From a checkpoint of a small transformer trained on Wikipedia: width 640.
Each number is 128 + 24 x the weight over its row's rms, rounded and kept within 0 to 255. Layers, rows and columns count from 0. The size above them is the row's rms in percent of the matrix's.

# layer 8 MLP up, 2560x640, rms 0.0345, rows 783-809, columns 512-639
size [ 92  98 114  99 102 101 104  98 100 105 104  96  94  95  94 102  96 104 106 115  99 100 112  92  94  95  99]
[[139 134 122 109 133 113 154 185 117 108 173 117 130 164 121 124 151 153 117 179 114 114 113 123 131 147 132 106 155  90 143 122 148 146 148 126  94  95 144 135 113 121 194  99 149  93  94 147 167  97 110 117  81  90 178 129 159  95 114 139  92  91 152 136  85 116 109  81 114 141 176 127 101 142 129 109 123 120 180 124 107 139 133 167 134 135 160 104 122 125 157 113 130 160 103 147 136 112  88 120 113 117 130 155 106 109 140 120 128  93 100 146 139 111 142 137 134 118 119  97  82 114 112 118 106 129 175 135]
 [ 77 149 179 159  91 115 116 106 154 130 134 171 145 126 142 135 139 105  99 106 123  97 134 143 111 162 129 137 121 116 141 128 101 141 134 143  94  98 118 153 128 178 141 115 114  97 118 144 146  91  88 145 147 153 152 152 131 147  91 110 173 172 160 174 113 127 169 104 102 119 140 125 158 146 126 107 125 153 143 136 157 107 186 101 124 126 127 143 116 147 114 117 129 128  99 144 130  93 146 111  76  93 114 138 142 131 140 136 181 152  85 138 138 111 130 143 156 150 120 192 111 125 119 120 115 104 171 133]
 [111 121 133 139 120 158 151 138 125 165 144 167 181 100 116 138  87  78 143 126 122  78  89 124 167 132 108 141 162 160  96 140 131 135 160 129 149 124 136 139 132 128 121 120 148 113  97 162 125 142 185 113 133 149 106 189 128 133 132 154 144 147 117 159 137 120 131 170 134 118 179 106 116 109 109 129 115 130 154 128 143 125 136 141 163 134 174 157 109 129 121 144 128 139 106 113 120 140 104  84 110 138 115  94 136 108 149 105 155 105 136 128 194 162 163 134 151 149 171 143 117 105 126  93 126 126 119 108]
 [100 127  91 171 101  83 130 116 106 170 129 139 105 139 133 137 111 148 143 109  97 119 133 115 154 148 116 123 128 117 123 138 136 130 131 107 118 145  99 126 148 148  98 151 169 118 110 143 115 112 141 159 111 139 152 141  71 126 109 157 110 114 165 132 115 176 133 129 121 119 150  95 114 123 121  93  97 112 127  97 107 183 119 143 159 112 135  85 149 173 106 119 121 163 126 102 162 161 132 136 109 107 108 164 134 136 152 145 141 149 145 103  87 119 106 102 159 116 130  86  96 162 131 135 108 144 142  64]
 [155 101 124 127 142  94 145 131 109 154 117 131 124  91 140 131 175 122 122 142 104 130  93 167 116 147 112 137 141 135 180 124 129 121 153 117 165 119  50 140 102  85 121  72 160 157 140 121 104 147 141 164 121 151 100 130 135 131 157  83  94 158 150 133 113  77 155 100 143  76 115 151 139 109 130 132 124 124 160 135 189 156 110 103 119 119 109 137 120 131 146 154 154  84 150  95 122 127 109  95 130 115 158 128 114 105  88 113  78 109 121 155 204 121 123 154 138 108 149  86 154 143 138 131 108 159 101 128]
 [ 84 107 147 143 159 110 130 170 115 130 137 167 133 111 176 151 116 119 137 128 116 105 149 115 101 102  97 153 150 116  93 117  99 166 146 146 101 135 130 163 139 127 170 129 129 107 118 120 118 128 111 139 125  78 140 124 108 148 108 133 149 115  90 124 171 134 153 176 134 160 145 117 105 110 116 119 122 116 166  97 128 135 124 176 117 156  90 131 114  99 134 108 102 120 122 147 145 147 145 120 148 134 129 176 176 124 136 150  85 137 153 152 128 132 120 127 147 137 149 144 186 106 103 114 123  94 126 136]
 [107 150 144 136 121 158 153 138  95 132 122 134  66 124 139 137 140 142 155 128 113 135 133 130 134 124 107 116 120 186 127 126 165 113 143 147 111 132 151 128  92 110 156 108 165 138 126 149  84 144 117 159 107 129 117 122 123 154 146 102 143 133 164  97 132 118  73 105 127 166 124 140 112 164 184 120 154  92 113 140 152 151 126 129 128 138 105  90 169 131 105 169 154 105 147 158 149 163 140  96 106 119 158 137 142 114 105 138 146  95 148  19 159 106 106 172  98 122 142  89 140 122 122  96 114 110 147 109]
 [112 150 135 121 145 124 156 161  87 130 123 160 110 143 120 116 136  89 127 142 127 162  95  88 150  94 135  99 120 155 102 102 129 149 170 134 145 125 141 114 145 130 116 163 101 101 126 141 104 149 103 117 105 142 129 122 131 165 106 149 126 172 108 137 134 126 133  97  88 155  70 145  77 159 101 127 135 187 114 140 116 117 118 116 108 149 111 127 134 117 102 150 125 133 139 134 120 116 101 122 152 141 116 104 154 161 161  82 128 135 125 142 147 128 126 107 125 126 108 140 116  81 130 157  79 141 100 161]
 [129 180 109 149 140 131 140 141 145 139 157 119 113  89 132 142 117 152 135 101 146 146 137 149 114 105 124 120 110 152 109 100 137 145 185 117 157  98  95 100 129 126 135 137 136 105 162  80 118 103 125 131 106  91 138  95 149 142 143 129 166 129 133 170 119 101 136 121 123  98 103 111 124 123 124 101 142 151 124 147  73 110 126 179 173 155 129 112  93 122 117 116 151 178 120 177 102 100 157 112 135 104 144 155 151 117 145 166 122 126 101  92 125 157 116 133 138  93 139  94 145 146 118 112 187 108 111 102]
 [137 137 126 119 116 127 135 100 137 156 122 133 104 117 115 130 110 129 159 172 102 141 144 115 115  96 123 110  89 141 144 105 177 146 181 127 112 109 159 143 117 160 133 108 108 146 138 128 122 110 117 130 124 122  87 130 146 117 111 125 145 146 118 144 144 127 129  97 124 124 101 141 163 129 157  73 130 121 146 117 104 145 147  76 115 171 117 130 124 145 171 176 155 117 138 138 133 113 133 111 169 115 167 121 124  99 117 158 107 129  90 119 120 118 121 123 102  88 115 147 162 120 110 134 106 170 139 126]
 [ 91  94 143  62 155 136 125 142 102  67 149 141 130 152 142 117 148 109 157 114 149 138 155 107  98 151 151 130 152 112 130 112 135 152 129 123 165 103 137 136 109 104 149 140 145 129 136 117 119 131 166 121 128 107 150  70 160 104 137 126 143 130 100 143 110 118  90 122 127 101 146 128  50 160 132 120 111 130 116 124 102 135 142 150 123 138  87 114 106 110 156 159 137 138 112 111 128 114  93 123 112 124 136 133 169  83 140  95  89 114 154 124 145 103 123 107 157 121 103 140 115 137 109 135  72 122 128 106]
 [126 152  97 127 133 106 152 145 132 146 138 129 115 125  98 125 102 137 112 106 102  99 125 108 123 116 163 139 153 125 128 110 140 129 131 124 139 139 123 106 152 101 205 140 115 168 146 117 184 166 157 123 142 123 127 165 141 123 137 123 118 154 152 145 120 163 175 111 148 120 117 129 111 104 157 150 127 131 121 129  91  96 147 174 124 160 137  70 116 124 111 157 103 154 147 110 145  92 110 129 147 143 110 110 132 127 115 141  93 107 134 137 138 115  98 146 103 139 100 119 109 166 135 166 132 138 133 119]
 [125 157 131 142 148 103 106 149 130 117  86 108 116 160 136 105 112  94 120 156 146 129 111 128 111  88 107 119 138 115 131 136 130 153 136 113 131 148 121 134 131 181 110 112 169 155 173 155 132 121 157 120  72 104 127 177 127 145 128 124 143 146 151 152 128 125 126 123 165 151 140 149 121 108  88 136 109 157 135 117 131 141 144 134 134 127 119  92 114 120 100 120 147 143 135 116 113 157 138 109 127 152 101 127 165 145 129 130 126 130 114 126 162 133 193  98 134 142 137 128 184 180  97 140  86 113 169 108]
 [185 137 101 114 116 183 100 107 150 137 130 157 132 123 139 108 146 144 102 113 163 104 123 133 132 105 113 140 116 110 134 115 129 104 128  28 138 153 136  87 119  92 145 117 102 159 126 122 118 115 126 134 124 111  90 108 154 114 153 152 119 133 141 109 102 111 159  93 101  70 128 130 104 162 122 140 127 145 114 135 122 109 143  72 113 175  94 127 107 149 128 133 145 160 122 114 153 140 154 110 144 156 125 122 149 116 131 103 155 154 100 122 174 158 141 161 195 101 127 126 102 103 113 131 153 138  99  90]
 [124 123 123 128 136 150 120 128 179  84 145 141  85 103 171 151 142 140  91 145 155 139 120 104 120 160 151 122 125 146 100 101 161 158 131 151 157 134 136 136 138 114 114 110  80 134 130 145 153 197 165 132 120 124 143 162 103 144  99 155 127 143 136 103 155 151 174  85 155 131 132 149 140 148 136 138 151 124  99 124 120 109 142 141  76 131 138 127 141 135 102 113 136 112 139 129 116 123  92 162 162  96 137 104 112 118 141 127 160 111 161 128 180 107 104 141 126 137 132 108  90 122  86 147 138 169 100 140]
 [145  95 127 121 127 128 162 130 106 169 161 150 136 113  94 132 131 158 154  81 159 178 138 115 117 125 132  70 123 107 120 104 106  82 126 116 129  86 158 141 139 106 162 128 103 143 110 164  64 132 117 129 124  93 156 120 106 143 142  97 161  97 113 133 123 146 133  99 121 123 118  80 102 157  85  98 100 127 116 157 148 141 144  99 118 105 143 106 101  99 112 127 122  84  47 156  41 140 138 133 115 139 135 138 110 166  98 156 140 133 140 106 122 122  57 126 158 100 127 149  76 116 130 166 139 129 126 128]
 [110  93 127 147 136 171  86 112 133 139 128 126 131 118  85 125 139 133 147 126 134 157 122 124 100 134 132 134 105 143 126 136 155 117 151 137 104 127 132 133 177 137 111 121 142 106 126 151 167 128 140 102  98 139 140 134 147  96 127 107 117 100  96 135 169 109 189 117 115 123 120 119 169  98  87 115 155 127 112 133 128 142 139 133 122 111 151 119 121 112 117 102 130 127 123 128 102  92 163 153 151 156 126 161 160  95 108 104 127 120 141 115 123 148 123  82 168 147 176 134  96  90 120 109 123 106 178 136]
 [178 128 124 145  94 150 114  98 127 103 110 138 119 127 141 134 169 139 136 155 117 124 149 121  90  82  98 106 123 151 103  89 134 123 127 149 136 117 173 106 110 154 117 151 121 121 113 120 125 128 149 136 121 121 139  87 129 149 123 157 151 138 175 145 131 114 116  95 107 146 133 144  95 146 183  93 146 117 130 165 143 100 136 143 124 152  96 124 112 104 126 123 147  83 137 128  74 105 158 116 110 119 122 117 106  65 151 110 141 155 129 102 151 140 136 123 154 129 119  94 137 123 146 159 146 159 136 120]
 [118 126 114 117 101 148 112 133 145  81 144 113 140 140 181 132 171 128 118 149 136 105 106 152 132 139 138 127 132 108 140  84 145 163 157 130 119 138 117 121 179 126 126 171 158 125 145 108 143 127 109 140 151 101 104  98 175 136 108 140 157 128 151 151 123 131 149  81 152 150 125 129 153 127 119 148 139 134 114 141  66 149 146 123  96 171  66 154 122 131 153 149 102 136 140 144 151 146 140 141 154 123 166 171 119 116 119 115 112 125 107 145 121 106 118 137 123 129 139 146 124 148 129  92 132 157 100 165]
 [157 164 113 133 145 105 114 126 132 153 140 134 139 131 112 101 151 185 172 130 180 124 131 115 163 111 158 115 148 123 110  80 150  87 120 202 114 121  72 161 115 138 118 187 139 135 138 147 113 111 129 116 138 109 104 152 155 181 100 101 182 132 122 117 101 125 142 146 163 143 140 105 124 132 131 128 118 148  91 145 122  99 112 120 100 109 144 131  88 134 115 169  98 165 156 137 143 114 114 153 145  97 123 136 147 133 122 128 122  93 116 150  87 143 127  91 107 132 117  93 156 143 138 129 106 114 138 102]
 [ 83 153 176 118 103 150 164 137 111 121 139 111 116 116  96 135 112 110 153 121 153 115  77 140 149 147  98  93 160 142 109 119 125 162 105 106 127 138 111  97  75 115 123 126 105 114 109  94 132 180 131 127  72 106 109 115 146 145 124 134 130 132 121 146  99 124 158 125 113 125 129 144 145 148 140 118 102 139 121 149 155 153 135 134 122 132 103  91 112 135 135 152 110 103 101 129 127 140 102 109 111 117 107 152 162  78 149  83 126 147 134  78 144 151 149 102  99 140 148 143  83 112 117 149 112 140 112  91]
 [100 155 112 158 102 182 163 135 113 138 158 154 147 138 144 160 139 154 119  84 154 149 139 121 145 130 120 125 123 126  90 154 106 122 106 105 111 123 113 132  90  76 138  98 153 101 138 120 142 145 121 133 113 124 132 148 118 139 126 102 145 133 114 158 120 175 107 125 169 143 149 145 112 145 150 123 118 124 123  86 159  86 114 123  97 150 119 119 116 110  85  77 105  99 129 119 125 122 130 152 169 113 118 128 189 149 175 139 173  91 111 133 148 128 138 114 112 120  98 111 129  96 158 100 108 122 128 121]
 [123 113 148 119 143 109 124 122 140 117 125 163 131 182  75 155 126 124 134 120 124 154 148 121 128 142 118 157 179 201 119 141 118 110 143 152 123 126 138 117 120 135 131 118 161 111 121 136 103 101  82 118  98 143 133 161  97 129 140 105 143 103 140 121 139 130 137  92 146 116 115 107 148 131 131 146 133 100 158 131 126 123 131 134 108 131  89 120  71 131 120 139  86 130 156 124 108 127  85 128 136 160 139 123 138 127 134 104 139 135 221 119 143 127 120 113 127 118 154 158 112 163 147 110 109 119 152 115]
 [104 103 123 127 141 108 141 139 150  98 160 140 170 158 149 145 139 151 107 127 118  90 131 128 114 103 148 139 110 113 131 164 151 136 111  90 113 130 135 124 118 132 163 115 112 124 123 157  79 118 137 138  88 159 127 119 119 149  93 100 125 130 154 118 141 127 130 124 109 169  83  96 145 129 103 100 182 136 124 143 154 127  89 136  82 101 151 127 138 104 104 118 143 107 126 107  78 130 128 127 115 155 146 154 134 121 126 138 132 186 158 140 130 136 127 100 135 119 137 144 129 137 125 140 116 144  97 134]
 [154 138 100 120 124 132 148 112 127 102 151 150  93 149 107 124 114 101 123 110  98 147 113 112 122 149 124 113 132 134 123 112 111 111 155 118 103 120 155 133 182 130 140 100 102 103 115 123 150  76 126 104 122  71 130 125 178 141 119 133 123 157 125 149 136 125 120 145 156  50 129 157 143 151 139 122 133 137 157 104 130  90 115 117 157 139 116  98 134 131 125 147  80 134 134  97 156 135 110 149 141 143 136 143 107 156 163  92 112 162  87 116 115 100 115 182 113 143 130 129 109  80  87 123 134  93 193 126]
 [118 156 138 129 101 142  78 140 133 137 163 146 128 159 118 127 130  91 113 116  84 117 116 124 115 125 119 138 127 147 142 155 129  74 109 146  74 122 152 139  79 151 128 150 144 130 126 143 132  92  89  75 134  97 113 107 134 142 135 134 160 140 167 131 139 109 114 109 121 162 116 140 132 123 114 115 130 121 131  80 171 114 122 113 140 180 103 131  87 138 114 132 122 119 103 163 148 100 113 104 133 159 101  73 137 116 151 175 158 153 118 125 110 112 161 141 145 159 156 126 147 136 141 174 122 129 135 126]
 [149 108 147 131  89  78 122 118 119 128 108 150  89 128 138 164 103 135 114 129  92 110 117 125 137  80  98 108 142 132 130 126 106 154  96 143 124 124 121 127  95  73 159 127 123  81 149 148 159 121 144  83 128 119 143 137 152 121 114 109  76 106 117 132 170 152 167 108 128 166 105  56 169  87 134 114 128 127 126 152 144 171 124 157 128 149 130 158 110 134 109 133 108 129 121 138 155 130 145 117 140 158  87 136 110 167 124  88 112 115 153 140 135 129  97 103 128 125 149 109  99 138 111 102 129 134 131 137]]
# layer 8 MLP down (transposed), 2560x640, rms 0.0345, rows 783-809, columns 512-639
size [ 98  92 103  99 103  98 103 100  90 104 104  90  95  95  92  98  98 101 108 123  95 112 116 105  85  95 102]
[[142 106 159 141 183 156 142 117 139 105 141  67 104 134 105 153 154 118  83 125  99 150 114 106 124 121 134 142 109 145 164 122 144 174 149 146 102 105 114 138 103 115 131 114 112 149 143 134 119 159 155  58 126 121 152 191 113 120 173 135 120 111 129 112 161 152  83 120 106 122 128 101 141 105 120 124 133 138 145 161 140 141  75 137 118 106 148 116 130 154 118 153 116  85  75 134 137  94 119 135  87  97 115 145 148 148 112 110 121 105  92 129 138 150  86 118 126 170 115 145  94 167 151 111  80 145 180 107]
 [101 138 139 172 117 129 104 108 154 115 172 151 162 129 188 102 116 104 154 128 128 137 137 148 102 171 118  89 118 123 137 147 162 114  95  99 127 128 153 107 114 115 148 136 120 158 114 133 139 154 105 115  93 177 106 102 162 164  74  99 149 123 190 135  88 137 126 119 107 115 142 154 130 106 142 154 156  97 146 138 143 100 146  90 152 122 137 143 142  93 139 104 177 107 141 133 118 146 109 120 115 126 158 147 142 124 161 137 161 162 142 139 135 131 137  81 154 166 165 135 162  71  97 137 107 125 135 123]
 [129 138 122 133 114 121 114 144 127 127 166 130 165  74  91 117 116 121 142 126  96 127 101 109 170 159  73 141 150 133 131 143 144 131 137 123 127 143 161 147 106 110 153  92 129 136 113 148 140 110 129 116 120  94  95 117 109 141 136 137 136 146 128 113 161 123 150 119 146 109 137 111 102 163 125 147 124 135 114 117 121 125  92 126 133  85 150 137 145 130 111 117 125 124 138  99 113 155 101  77 144 138  81 103 118 114 164 125 147 108 139 103 140 163 154 120 155 119 136 173 121 129 105 113 139 126 121 139]
 [133  98 134 132  91 177 108 117 126 115 142 118 149  91 111 119 152 151 146 127  86 119 119  79 112  75 108 192 144 125  85 119  83 118 101 113 124  82 119 140 125 116  79 133 163 121 156 106 141 127 112 176 125 147 123 122 113 121 145 129 113 165 131 103 127 133 112 158 207  97 102 125 116 142 122 118 125 130 152 142 108 117 103  96 101 125 166 117 115  96 115 149 138 133 139 149 140 122 122  80 140 154  99 180 113 156  91 136  99 113 126  84  96 125 131 121 143 145 108 169 132 136 145 114 140 173 126 121]
 [104 159 106 139 138 111 143 109 139 100 137 177 126 160 139  90 122  70 100 142 125 141 147 145  88 136 111 152 161 153 107 133 144 141 132 117 124 111 143  85 138 188 100 113 149  97 129 129 116 149 103 200 161 143  65 120 138  98 118 142 120 135 132 161 183  99 157 125 118 111 123 162 134 122 124 122  92 170 160 134 124 139 135 117 125 106  85 120 140 141 120 119 134 132  74 132  88 119 168 127 135  93 134 129 126  80 142 130 125 152 136 129 154 172 134 161 165 130 115 119 101 156 125 136  87 211 186 123]
 [106 118 180 126 137  90 126 120 108 174 113 100 136 136 174 152 155 134 110  85 118 146 151 108 142 127 118 137 157 139  77 140 101 173 126 151 107 179 131 144 138  48 150 119 115  79 190 128 111 123 150 149 126 150 128  94 127 140 118 135 120 102 111 106 187 137 154 108 116 136 132 108 120 102 129 101 149 137 139 130 134 119 124 175 136 166  85 128 111 130  91 155 115 160 102 112 101 141 119 110 163 104 109 147 129 154 113 129 110 130 145 131 116 102 108 157 125 111 100 177 160 152 106 127 160 154 155 132]
 [121 171 138  95 100 115 143 111 127 123 101 114 164 118 123 132 162 146 154 153 153  98 138 186 142 146 179 115 107 170 157 106 131 113 154 152 127 119  94 113 150 105 137 130 104 136 157 131 144 147 128 146 125 149 152 124 158 121 103 133 155 148 167 128 170  89 128 152 168 148 150 131 133 152 148 114 103 131 114 108 134 129 126 133 144 139 144 137 150  86  98 128 157 131 114 165 127 124 115 119 125 167 129  93 121 169 127 151 125 131 111  78 123 102 108 159 163 109 107 172 132 149 149 138 139 109 116 134]
 [ 95 141 124 161 172  96 129 196 130 145 152 119 135 130 111 123 153 131 130 123 162 137  63 152 108 123 123  71 126 145 112 136 179 114 142 180 162 164 153 113 113 114 108 154 157 110 115 142  98 130 133 121 137 138 123 129 119 165 147 137  90 113 115  90 121 121 129  97 100 145 128  98 117 109 149 131 137 148 159 164 134 114 136 116 107 122 131 157 144 131 157 136 135 172 132 152 142 103 153 164 163 107 102 154 154  99 154 105 126 149 163 115 171  69  96 104 147  76 112 151 110 100 129 127 139 107 147 165]
 [137 120 152 104 116  95 160 132 141 126 111 100 213 119 139 107  91 108 168 122 109 130 122 158 124  92 161 199 124 150 117 105 155 122 187  76 113 119 131  94 109 146 135 149 150 132 145 120 135 116 129 145 106 131 137 116 133 155 145 152 121 139 141 136 130 135 122  80 114  93  77 109 103 155 118  62 121 141 121 144 124  64 147 154 142 168 133 111 147 113  96 100 120 123 136 136 158 154 132 141 146 119 164 123 113  68 138 118 118 107 121 116 107 144 121 153 154  70 117 169 137 102 149 139 114 121 165  86]
 [121 110 164 106 126 139 172 106 132 117  93 124 100 103 137 160 145 117 145 101 118 101 108 108 151 110 166 145 100 158 155 132 113 122 167 135 133 106 152 110 136 120 172 144 124 119 162 111  72 101 148 119 140  92 102 135 157 110 141 177 129 146 110 116 121 139 120 148 162 130 101 141 141 108 206  98 100 174 159 101  95 102 105 102 121 140 167 113 120  99 139 138 110  90 168  75 100 110 140 104 130 137 167 129 139  69 133 134  90 169 110 138 137 122 105 152 129 102 178 115 120 116 119 136  82 131 157 123]
 [139 114 154 111 118 141 136 131 154 103 123 145 142 138 172 148 150 139 123 117 120 148 134 110 124 109 131 121 158 104 143 147 155 138 155 131 129 135 144 141 137 141 115 161 113 134  82 103 140 136 110 144 127 102  86 112 126 132 152 106 184 140 121 147 150 166 184 138  97 123  79 141 142 137 140 108 163 127 122 135 129  85 113 160 164 114 116 128 138 125 138 125 127  96 140 156 163 129 114 111 129 162 157  56 113 139 127 181  86  89 120  98 148 165 132 138 114  60 131 151 111 118  99 104 123 161  57 134]
 [149 111 158 120 125  98 186 130 137 129 114 163 106 187 117  79 106 144 137  96 117  98 110 130 144 169 129 122 137 135 152 130 166 107 130 112 142 150 146 157 143  88 145 132 140  90 178 168 115 128 143 148  99 107 120 164 142 155 114 128 141 112 152 116 153 114 122 100 110 134 163 111 138 115 106 113 149  89 100  99 142 110 140 153 149 133 172  90  93 156  98 132 178 159 113 161  98 182 147 131 114 125 128 157 140 140  95  96 170 138 122 126 114 102 112 141 110 129  95 143  98 108 142 151 141 127 114 146]
 [156 118 135 166 119 109 160 141 124 119 139 127 130 126 106 124 140 147 127 135 150 100 142 152 135 140 109 155 148 146 168 105  81 116  95  99 107 129 161  58 108 121 142 127 109 133  87  94 145 149 122  92 133 109 145 159  99 130 132 109 101 128 133 127 137 101 151 134 151  96 173  87 128 102 102 139 117 166 110 123 103 142 121 143 103 139 146 149 118 137 138 124 107 126 135 120 152 143 141 125 112  67  90 111 115  95 149  97 127 150 111 133 135 158 133 143 114 190 135 148 159 124  90 134 124 125 130 150]
 [152 128 143 147 161 182 130 129 121 159 145 132 173 146 122 132 148 139 132 161 119 151 152 166 141 154 134 114 158  98 140 162  97 122  49 141 138 139 109 127  87 123 141 146 118 166 133 186 146 107 130  71 160 137 130 160 153 103 155 154 137 138 108 138 141 113 100 167 143 123 129 119 112 185 133 146 112 158  84 147 133 128 118 170 139  93 116 137 115  97 111 137 129 129 151 140 111 125 115 132 131 101 121  84 154 117 160 134 139 137 124 116 119 122 138 134 123 110 142 124 121 112  81 128 130 105 135 173]
 [149 127 192 135 133 166 106 149 117 114 133 126  95  90 173 139 121 142 141 139 155 119 111 115 171 110  81 128 116 124 109 131 122 106 147 139  94 160 125  66 126 130 104 122  86 152 137 122 109 124 135  56 127 142 147 150 122 119 132 139 128 141 129  97 130 139 159 147  95 121 117 114 111 141 125 115 111 128 116 120 131 127 114 152 111 140 118 144 171  99  81 108 149 143 103 143 151 177 122 150 129 113 148 116 105 116 129 171 117 136 121 123 138 134 153 132  82 113 132 157 126 112  66 133 139 127  79 151]
 [122 100 107  85 159 104 137  88 105 162 132 133 139 118 114 132 151 157 153 130 150 144 147 156 121  99  89  78 101 151 120 117 144  98 118 119 170  89 164 159 115 103  94  92 149 126  77 138 133 126 122 149 106 133 104 130 140 115 176 120 160 113 147 164 163 108 128  96 116 152 154 144 116 193 138 132 122 136 141 111 154 135 130 158 131 120 155 132 105 109 135  67 119 113 139  65 123 105 129 132  91 116 118 114  86 125 126 118 142 182 116 134  83 136  96  88 141 153 136 139 111 153  95 160  92 160 115 143]
 [ 90 106 129 103 121 114 108 106 144 174 103  97 123 116 103 173 147 119 111 127 138  99 157  96 176 104 139 156 121  95  93 103 166 140 160 108 143 125  85 122 101 121 175 125 154 164 115 134 155  98 130  99 124 150  97  75 133 173 134 102 117 143 128 122 135 115 127 145 137 150 127 117 146 172 147 102  86 125  69 121 123 119  99 148 130 129 134 107  87 176 135 148 114 121  96 109 145 163 126 134 163 120 152 117 123 158 149 144 165 127 135 115  97 118 149 159 170 172 161 153 112 108 169 161  94 152 152 156]
 [119 130 170 153 117 136 104 116 113 106 130 154 106 148 141 120 147 155 149 157 133 186 124 118  74 130 108 109 107 106 154 125 160 163 147 129  95 118 119 156 122 120 144 100 130 157 120 118 139 154 135 150 111 131 128  92 161  88 128 118 115 115 126 146 123 111 137 108 129 148 131 138 145 161 166 114 107 123  82 114 148 125 138 103 140 170 102 135 113 102 168 104 124 155  91 119 131 127 123 130 167 180 105 133 118 141 157 103 137 159 114 127 117 102 169 128 157 124  93 132 147  95 154 123 152 169  94 107]
 [114 139 177 128 116 154 121 108 146 124  88 136 149 139 182 166 131 113 129  81 150 109 141 108 128 133 118 103  88 127 182 140 134 125 171 148 131 167 144 174 144 134 117 157 123  84 120 106 121 127 149 143 144 122  89 125 185 146 163 148 147 134 133 174 112 149 116 106 103 185 123 127  96 132 134 145 185 202 118 157  97 133 147 134  92 158 115 130 115 107 141  99 150 153 138 130 139 126 117 153 170 103 130 152 166 128 138 126 132 105 109 117 100 118 106 122 188 131 150 115 129 142 113 117 102 168 105 131]
 [135 152 126 162 160 126 107 134 100 121 144 121 111 142 116 132 125  79 134 124 154 152 128 146  83 110 118 111 135 115 154  77 102 136 158 131 125 136 101 136 108 128 131 140 138 107 135 159  71 154 146 107 142 144 110  91 131 141 139  97 160  78 108 115 128 103 131 135 163 143 151 155 104 120 118 121 134 195  96 134 107 144 155 101 153 114  88 121 133 135 130 175 136 110 150 133 132 112 135 146 122 119 104 126 121 106 118 156 134 129 119 124 111 158  70 123 108 100 128 130 128 125 150 118 164 118 137  94]
 [114 136 142 128  95 143  82 159  89 143 131 138 127 104 160  77 113 126 151 114 110 105 112 102 129 144 109 146 106 139 130 128 165 176 140  80 134 119 148 111 137 104 184  99 129  86 134 113 120 146 153 114 113 122 142 118 135 117  87 115 128 135 178 120  99 173 135 135 151 111 114 111  92  94 199 148 115 122 133 122 135 152 140  91 118 129 131 120 106  94 158  90 101 110 147 143 172 109 104 116 170 128 142 121 127 134 122 170 113 140 144 121 114 151 143 146  97 128 149  98 117 146 110 142 159 137 127  92]
 [108 147 108 113  91 125 126 130  91 123 102 164 121 119 108 144 130 150 137 160 163 119 198 111  90 131  74 113 130 126 108 136 131 144 125 117 102 164 116 139 109  89 104 105 121 136 142 120 103 154 114  75 119 118 148 106  68  88 122 123 137 119 141 148 150 159  83  62 113 110 139  85 142 169 118 137 118 122 113 134 124 121 103 161 119 139 117 137 200 134 139 119  82 120  96 197  97 116 109 149 166 115 150 146 132 116 140 136 153 151 151 139 152 134 166 121  97 128 144 151 128 117 112 135 119 130 120 130]
 [146 106 143 128 136 114 109 114 158 137 132 137 136 174 115 134 127 149 119 109 118 117 152 165 113 144 149 174 163 138 148 127 108 124 148 134 141 126 150 156 153 137  89  77 154 136 109 162 112 122 166 146 141 119 152 148  96 111 168 125 116 127 111  91 137 124 119  76 199  92 139 102 128 112 157 114 119 129 119 126  93 119 138 147 124 120 136 192 106 124 189 142  77 119 127 151 145 193 109  84 157 116 108  81  92 132 146 102 118 172 182 109 143 110 159 113 113 173 132 144 149 126 116 101 127 167  78 135]
 [141  79 101 156 103 125 182 192 127 117 158 102 113 138 117 125 100 130 135 152 131 107  88 174 132 150 126 147 134  99 128 155 148 137 126 119 143 110  92 111  81 119 127 132 109 148 100 138 115 119 116 148 153 122 137 131  83 106  86 168 132 144 155 211 120 122 118 129 144 109 138 119 113 153 159  72 139 145 134 136 179 131 127  92  92 122 147 155  85 104 114 148 135 111 138 128 113 123 130 108 141 126 156 114 129 125 122 109 101 127  89 133  97 125 135 111 123 166 119 165 123 142  94 142 110 123  95 128]
 [119  97 121 168 127 158 168 176 144 125 111 139 130 149  82 135 163  85  99 112 119 145 135 123 130 125 126 139 131 122 143 130 172 134 122 146 130 116  84 152  97  89 119 149 117 148 137 115  88 132  99 106 158 152 135  78 111 164 117 145 108 155 141 122  97 153 116 131 133 137 154  95 177 119 106  98 119 125 182 120 149 129 142 103 108 124 130 114  83  79 109 144 158 137 124  86 117 155 119  89 167 147 147 177 109 160 167 125 150 139 141 120 166 158  95 161  75  85 127 125 103 138 125 123 116 107 117 127]
 [104 123 139 145 133 130 174 106 100 149 129 110 141  82 120 149 118 143 136  87  99 149 131 134 106 169 105 141 147 173 163 129 124 143  66 133 132 104 148 155 133  92 102 103 129 110 132 195 108 106 108 137 126  98 132 110 133 114 113 141 160  99 135 152 113 112 110 112 113 141 164 124 128 108 159 137 125 159 122  75 112 138 106 128 148 149 168 158 151 153 117 169 100 136 158 162 179 126 113 166 117 109 143 151 138 176 130 127 134 143 146 116 143 113 144 146 142  79 150 146 126 104 208 126 141 112 179 135]
 [115 128 137 108 120  93 141 134 124 141 143 100 142  93 128 195 123 128  94 138 149 148 134  94 117 119  93 148 160 188 109 172 136 180 136  97 141 161 142 127 132 124 168  93 152 172 103 122  76 109 104 103 136 146 145 121 106 160 165 111 122 169 107 134 151  83 130 124 163 155 147 167 158 136 133  71 107 135 164 102 124 122  92 147 135 114 183 105 147 126  69  92 114  95 156 122 156 117 115 114 147 150 143 159 139 145 120 117 121 135 145  94 165 111 119 134 127 160 108 139 132 131 152 100 144  88 139 159]]